Part of a small language model's weights.
Size: 12 layers, width 128, MLP 512 GELU, vocabulary 2159.
Training: a variant of Adam for these matrices, 97M tokens.
Each number is 50 + 10 x the weight over its row's rms, rounded and kept within 0 to 99. Layers, rows and columns count from 0. The size before them is the row's rms in percent of the matrix's.

# k: layer 9 attention key, 128x128, rms 0.0977, rows 52-63, columns 0-127
# q: layer 9 attention query, 128x128, rms 0.0996, rows 53-63, columns 0-127
# v: layer 9 attention value, 128x128, rms 0.0938, rows 0, columns 0-127
# o: layer 9 attention output (transposed), 128x128, rms 0.0971, rows 0, columns 0-127
k52 089:19 46 46 38 46 36 53 49 35 47 49 36 55 76 50 52 52 61 53 54 40 52 54 33 43 51 40 59 62 51 55 49 49 61 35 59 50 52 45 31 51 53 49 60 33 44 31 59 49 42 58 62 45 50 61 53 56 53 52 37 66 65 58 53 44 52 29 61 56 45 43 67 47 23 60 52 53 43 61 58 51 53 50 55 38 60 49 56 46 47 50 40 46 51 57 44 31 39 67 58 67 50 53 52 68 34 60 26 62 43 38 54 68 46 46 41 67 58 43 52 50 53 45 61 40 46 46 48
q53 086:56 69 32 48 40 42 51 29 57 42 63 55 48 56 51 45 60 57 72 47 52 47 38 45 50 49 24 38 56 57 68 72 43 52 61 20 52 57 43 47 44 45 49 37 50 34 48 61 32 48 43 43 54 50 37 62 54 62 40 63 52 56 49 60 30 46 51 49 51 61 37 47 37 57 46 54 52 36 56 59 57 51 64 59 43 75 51 53 41 57 54 51 40 39 41 49 41 46 49 45 50 47 42 28 37 55 50 54 50 54 53 51 61 57 56 29 71 38 53 62 50 49 40 60 46 43 45 52
k53 090:56 60 39 35 53 40 43 46 66 31 38 63 49 34 30 56 54 47 63 42 60 47 58 43 33 47 45 45 35 51 43 63 42 48 52 35 62 48 22 52 65 71 46 49 51 48 50 57 43 51 50 32 48 66 34 51 61 52 54 65 55 54 61 51 46 63 51 57 47 52 47 52 32 56 49 57 43 50 58 42 66 53 42 64 30 63 42 51 63 47 63 70 39 48 44 47 49 50 60 47 78 39 45 42 48 47 42 35 60 45 54 62 37 55 57 38 45 51 58 61 41 41 50 65 39 62 49 46
q54 080:51 61 47 53 49 72 39 42 58 50 56 65 52 44 48 48 47 70 49 40 51 41 38 35 71 33 49 48 70 55 42 52 44 43 38 38 53 51 54 70 45 45 58 51 54 55 58 45 36 51 38 32 33 35 38 62 28 73 59 51 47 53 58 56 56 55 41 28 58 56 50 35 68 52 54 54 40 51 53 36 56 47 44 53 49 63 45 61 44 66 33 58 33 53 48 63 39 41 47 63 56 42 52 46 60 52 47 34 60 42 54 49 50 38 42 47 35 34 60 48 43 45 44 34 60 57 61 44
k54 080:56 40 57 60 50 39 49 39 48 40 36 62 46 32 48 62 42 42 57 53 49 63 46 58 32 56 49 44 53 55 41 50 57 45 38 25 33 36 51 39 43 57 44 64 57 44 66 51 49 30 63 43 65 50 33 38 41 73 53 41 54 47 34 61 40 41 49 57 52 56 42 36 47 59 63 53 50 52 78 54 53 54 83 40 34 50 63 54 45 61 36 34 50 47 47 46 48 37 53 52 62 61 59 49 51 60 52 46 61 29 45 47 43 43 50 47 52 68 52 55 40 53 55 40 53 54 43 42
q55 091:42 60 48 56 51 46 46 46 67 54 47 43 48 47 51 52 41 46 46 49 46 37 44 47 39 43 52 49 55 63 37 39 32 70 35 64 56 53 63 59 62 43 33 45 68 46 41 46 47 38 52 36 55 50 43 33 65 45 61 72 60 61 52 60 46 63 38 56 58 40 66 42 48 37 46 55 71 52 37 70 59 32 64 40 40 67 52 39 49 55 54 63 48 59 54 53 60 39 45 36 61 46 35 43 47 44 58 48 62 42 42 33 57 39 58 59 73 55 46 50 57 59 45 55 29 49 55 54
k55 087:77 30 47 36 46 44 33 75 46 63 63 58 19 25 62 56 40 45 27 47 45 57 56 66 47 53 58 48 46 42 42 40 39 40 57 47 51 51 33 65 46 57 44 39 65 50 60 60 48 50 44 28 43 41 36 45 56 53 57 44 62 50 55 55 60 59 34 57 41 43 47 53 51 57 49 47 43 59 48 48 58 48 47 60 35 57 43 51 60 43 64 61 53 53 32 55 56 55 45 52 67 54 42 44 58 48 56 71 40 48 58 47 54 42 56 52 53 50 54 52 49 55 72 47 44 46 62 49
q56 083:47 55 46 37 50 46 53 43 42 47 57 46 56 60 42 63 51 59 43 38 51 60 60 52 43 31 62 63 63 39 57 54 60 48 58 48 46 38 65 41 53 64 62 49 52 47 76 23 53 59 41 49 49 46 47 49 65 45 48 37 50 55 55 53 51 48 54 45 37 54 46 55 30 55 33 47 40 63 40 57 41 57 33 45 63 53 49 60 43 33 62 43 51 67 34 53 58 63 81 68 55 53 52 50 29 56 43 53 54 45 47 56 45 68 38 44 34 49 55 66 41 44 30 45 39 59 63 48
k56 084:28 41 63 59 56 35 47 31 68 29 51 54 65 65 39 50 50 62 48 42 55 55 48 57 65 19 48 57 53 61 55 58 54 52 45 53 48 47 45 42 53 42 65 36 46 53 31 31 33 32 47 44 51 26 50 50 38 49 47 55 44 51 62 45 37 45 51 48 56 49 64 39 32 52 45 48 54 50 45 65 60 66 52 39 60 54 51 41 46 56 28 53 45 48 52 51 52 61 55 57 59 43 50 44 44 52 53 45 61 62 62 64 40 73 55 60 67 57 47 52 59 43 30 57 54 59 45 50
q57 087:60 45 81 66 48 45 55 56 55 62 54 39 34 45 50 42 63 43 49 56 43 65 55 35 56 62 54 48 42 25 63 37 44 52 56 54 41 70 37 54 42 51 48 38 43 54 35 50 58 49 48 56 65 67 74 37 56 53 44 64 58 22 38 65 47 42 29 47 52 49 63 44 51 48 58 58 55 53 54 53 52 49 62 51 57 38 56 48 49 58 57 53 64 52 50 48 49 57 34 32 44 47 66 59 54 55 61 53 34 44 30 44 64 63 59 46 44 44 58 36 52 47 50 62 53 53 40 44
k57 088:60 61 46 58 41 49 61 54 43 66 48 44 44 44 55 53 61 57 50 60 44 41 46 55 46 46 65 39 44 28 55 67 44 49 42 66 51 63 61 57 51 45 53 55 62 44 48 46 40 51 37 56 46 63 64 68 68 43 34 44 48 35 55 67 69 59 45 46 64 49 54 55 62 60 50 31 47 48 23 46 43 35 61 55 53 57 39 44 41 42 59 61 53 49 45 62 57 66 54 49 42 38 59 53 42 61 44 52 42 60 45 44 62 49 63 67 63 27 63 55 30 37 43 67 43 45 40 42
q58 080:58 34 46 43 46 68 51 54 45 38 45 56 43 49 53 53 58 50 58 44 34 55 51 58 62 53 68 41 53 68 24 52 69 55 37 50 55 41 59 52 48 52 45 47 61 48 56 44 49 57 55 43 55 60 52 58 35 63 33 48 34 52 65 33 58 53 59 60 56 62 42 34 45 53 59 47 39 56 47 43 48 43 62 27 48 39 48 56 40 44 47 46 31 48 57 77 53 52 49 50 53 36 62 59 54 53 51 27 62 47 48 61 39 48 47 67 20 56 49 48 41 58 64 37 69 56 52 52
k58 085:29 49 46 51 55 44 62 44 60 61 55 33 61 66 51 45 48 56 59 72 41 49 56 52 44 50 50 46 61 43 50 55 58 59 31 49 39 33 48 31 51 38 42 59 35 43 42 49 57 54 62 55 45 61 74 47 39 64 46 48 40 60 25 44 41 35 49 54 54 47 44 51 48 35 63 52 54 58 66 52 46 55 71 26 49 57 60 54 40 54 43 32 39 53 46 51 36 48 59 59 55 64 71 49 43 52 55 39 72 51 50 46 41 56 36 44 46 69 56 52 48 37 49 48 62 57 44 62
q59 091:55 47 50 49 54 44 49 46 50 48 40 48 50 48 45 32 45 50 60 46 42 42 45 74 46 76 47 33 42 46 36 51 56 55 50 49 39 49 62 52 53 39 64 58 45 53 51 59 56 44 33 55 47 54 41 47 54 50 74 39 52 57 31 46 51 40 56 26 57 47 61 50 60 55 50 48 67 29 70 51 51 58 43 55 43 55 38 42 64 41 40 56 44 44 56 36 31 24 58 57 60 48 43 60 59 45 65 54 46 50 53 48 60 45 60 55 47 79 45 42 65 73 50 34 45 68 50 51
k59 094:64 63 46 48 56 48 43 63 50 62 39 59 48 35 41 58 34 41 50 52 45 54 52 55 45 57 61 36 36 53 34 52 65 36 47 67 61 54 54 62 35 43 63 68 67 39 67 53 64 68 54 54 54 56 32 47 55 43 48 54 58 55 45 48 55 58 54 55 39 43 60 53 67 59 53 53 56 38 42 35 45 32 32 56 41 47 49 59 55 44 59 67 48 38 63 49 63 32 54 48 58 50 45 45 63 42 43 62 41 36 50 37 47 27 45 46 35 55 46 42 70 49 59 45 59 59 73 52
q60 097:39 49 44 45 56 69 47 58 44 39 37 46 39 43 40 59 72 51 55 49 67 52 61 71 46 57 54 41 64 58 37 68 56 34 32 33 57 34 54 58 49 56 30 62 63 72 51 56 51 39 59 51 34 46 44 63 42 66 59 55 58 63 34 54 46 46 51 43 68 45 55 38 43 48 53 57 42 55 59 57 63 45 46 18 50 35 35 41 47 49 59 51 51 53 48 57 48 60 59 39 42 57 52 43 64 60 42 49 68 51 60 41 51 59 45 57 53 58 43 40 40 58 57 46 55 41 40 49
k60 089:43 41 51 56 57 54 59 34 51 57 51 61 62 28 66 45 72 50 44 61 47 47 52 62 38 42 49 34 51 44 54 55 45 54 59 46 40 55 50 78 60 48 45 47 62 47 39 48 43 45 44 25 45 37 48 46 31 53 60 66 35 57 35 52 44 57 60 53 45 52 49 40 55 59 46 64 43 59 62 55 56 48 45 50 45 40 50 41 39 40 28 36 40 42 42 51 57 34 49 44 41 62 56 48 57 37 56 54 54 55 34 63 41 56 53 45 49 51 77 59 41 39 55 62 73 41 50 73
q61 083:42 49 69 57 58 55 45 55 66 55 49 48 62 70 50 62 57 51 35 63 34 58 63 58 49 50 63 69 39 52 49 54 57 60 46 76 54 40 59 37 61 61 50 47 38 44 45 34 60 49 44 56 64 52 60 37 63 28 39 57 46 44 54 37 54 57 47 51 41 38 58 53 50 35 41 39 50 73 53 51 40 65 25 42 65 46 50 40 47 37 46 54 51 65 67 49 51 50 51 48 37 44 53 81 38 41 37 42 45 44 42 55 39 39 51 67 50 55 49 53 45 52 47 56 53 54 50 39
k61 086:43 53 55 45 38 53 45 33 60 64 61 53 51 99 53 48 46 58 45 59 47 52 54 58 77 55 48 66 52 61 43 44 52 56 53 72 37 52 50 35 60 43 52 33 46 64 45 41 45 48 46 77 59 32 69 55 50 38 44 41 40 43 49 49 39 42 46 44 52 34 56 54 48 36 56 38 55 56 49 54 39 54 38 38 59 45 52 60 47 53 47 41 56 60 48 63 55 45 44 45 32 52 56 47 46 54 47 64 45 61 45 57 68 60 40 49 65 40 48 51 56 54 51 58 55 46 47 47
q62 089:47 49 49 63 46 49 38 51 71 46 46 38 63 56 56 61 56 45 26 62 45 53 64 59 44 40 62 48 50 63 60 46 53 54 55 55 68 48 54 47 54 44 55 34 43 26 35 40 28 63 58 54 53 35 39 51 44 44 41 73 46 53 55 44 52 56 40 53 52 52 52 59 59 46 42 45 42 54 15 55 34 44 38 56 50 46 47 51 51 49 57 48 42 62 40 60 69 36 56 52 30 48 43 49 45 46 49 46 37 39 63 66 52 62 70 46 58 61 57 46 40 36 59 57 53 42 59 33
k62 085:68 44 62 50 53 63 54 73 57 33 46 51 39 58 64 63 38 53 41 46 49 45 60 62 62 55 59 59 66 66 72 60 43 44 56 62 48 43 38 39 58 49 50 37 49 61 42 41 55 39 53 51 50 47 55 55 47 57 51 53 45 61 39 62 37 30 47 40 54 47 61 57 44 54 40 52 38 64 39 52 51 57 41 35 46 46 23 56 52 54 50 55 53 60 27 65 60 53 60 47 50 62 35 55 38 46 56 41 44 53 55 48 54 66 46 24 54 42 56 36 40 37 55 47 41 49 21 48
q63 070:40 57 20 56 62 39 35 37 32 41 45 52 63 59 45 44 56 41 52 41 58 56 38 39 46 38 31 51 46 64 53 48 50 50 61 49 43 55 40 47 50 51 58 52 35 51 49 71 39 50 52 46 49 55 54 72 58 46 46 46 50 51 44 57 62 41 55 34 59 69 53 41 46 45 59 55 38 55 73 69 49 65 35 45 47 58 51 47 41 52 42 56 38 39 70 47 44 38 46 60 46 41 43 64 48 44 21 54 54 52 50 74 54 60 60 56 48 38 61 49 52 70 43 62 46 50 52 65
k63 084:21 55 41 38 40 46 57 25 58 54 48 40 65 82 41 45 55 59 61 58 59 49 42 33 60 48 41 59 55 70 49 44 41 54 42 64 44 47 44 36 67 54 50 52 43 59 39 49 34 48 62 74 57 57 68 42 46 52 56 51 64 58 50 52 40 53 51 48 59 46 42 44 48 27 71 50 59 42 56 59 52 59 39 44 40 39 46 57 53 48 45 50 53 47 70 31 38 41 61 52 38 60 49 48 55 50 37 43 55 56 37 63 54 49 40 38 58 59 50 49 55 48 39 67 49 53 53 52
v0 088:50 56 44 46 51 45 48 59 46 37 47 56 70 49 59 49 63 44 54 51 44 57 39 54 51 64 58 58 46 64 49 50 56 31 43 59 68 55 67 41 46 43 63 50 53 56 44 69 48 63 47 51 48 55 60 55 44 43 41 46 45 44 52 62 47 49 42 50 57 43 69 42 38 51 51 40 60 58 53 70 44 39 65 53 37 34 30 62 63 49 48 55 48 41 55 61 56 45 37 58 47 60 49 39 59 49 53 40 53 33 49 30 64 60 38 50 44 37 76 49 47 19 80 44 54 66 44 59
o0 087:71 46 54 45 61 66 46 41 47 40 50 49 43 31 33 47 45 47 48 49 42 30 52 64 57 42 49 58 71 53 59 53 55 57 57 50 44 50 41 55 61 47 55 60 66 44 66 49 55 42 36 55 45 33 31 61 63 63 68 45 40 30 59 39 54 61 39 39 40 50 51 65 53 66 47 53 51 47 50 45 35 49 31 49 51 66 37 45 59 50 30 68 45 66 41 38 45 59 51 76 67 44 30 50 42 35 58 47 69 43 54 47 53 42 47 53 55 56 42 48 51 58 51 55 43 55 47 40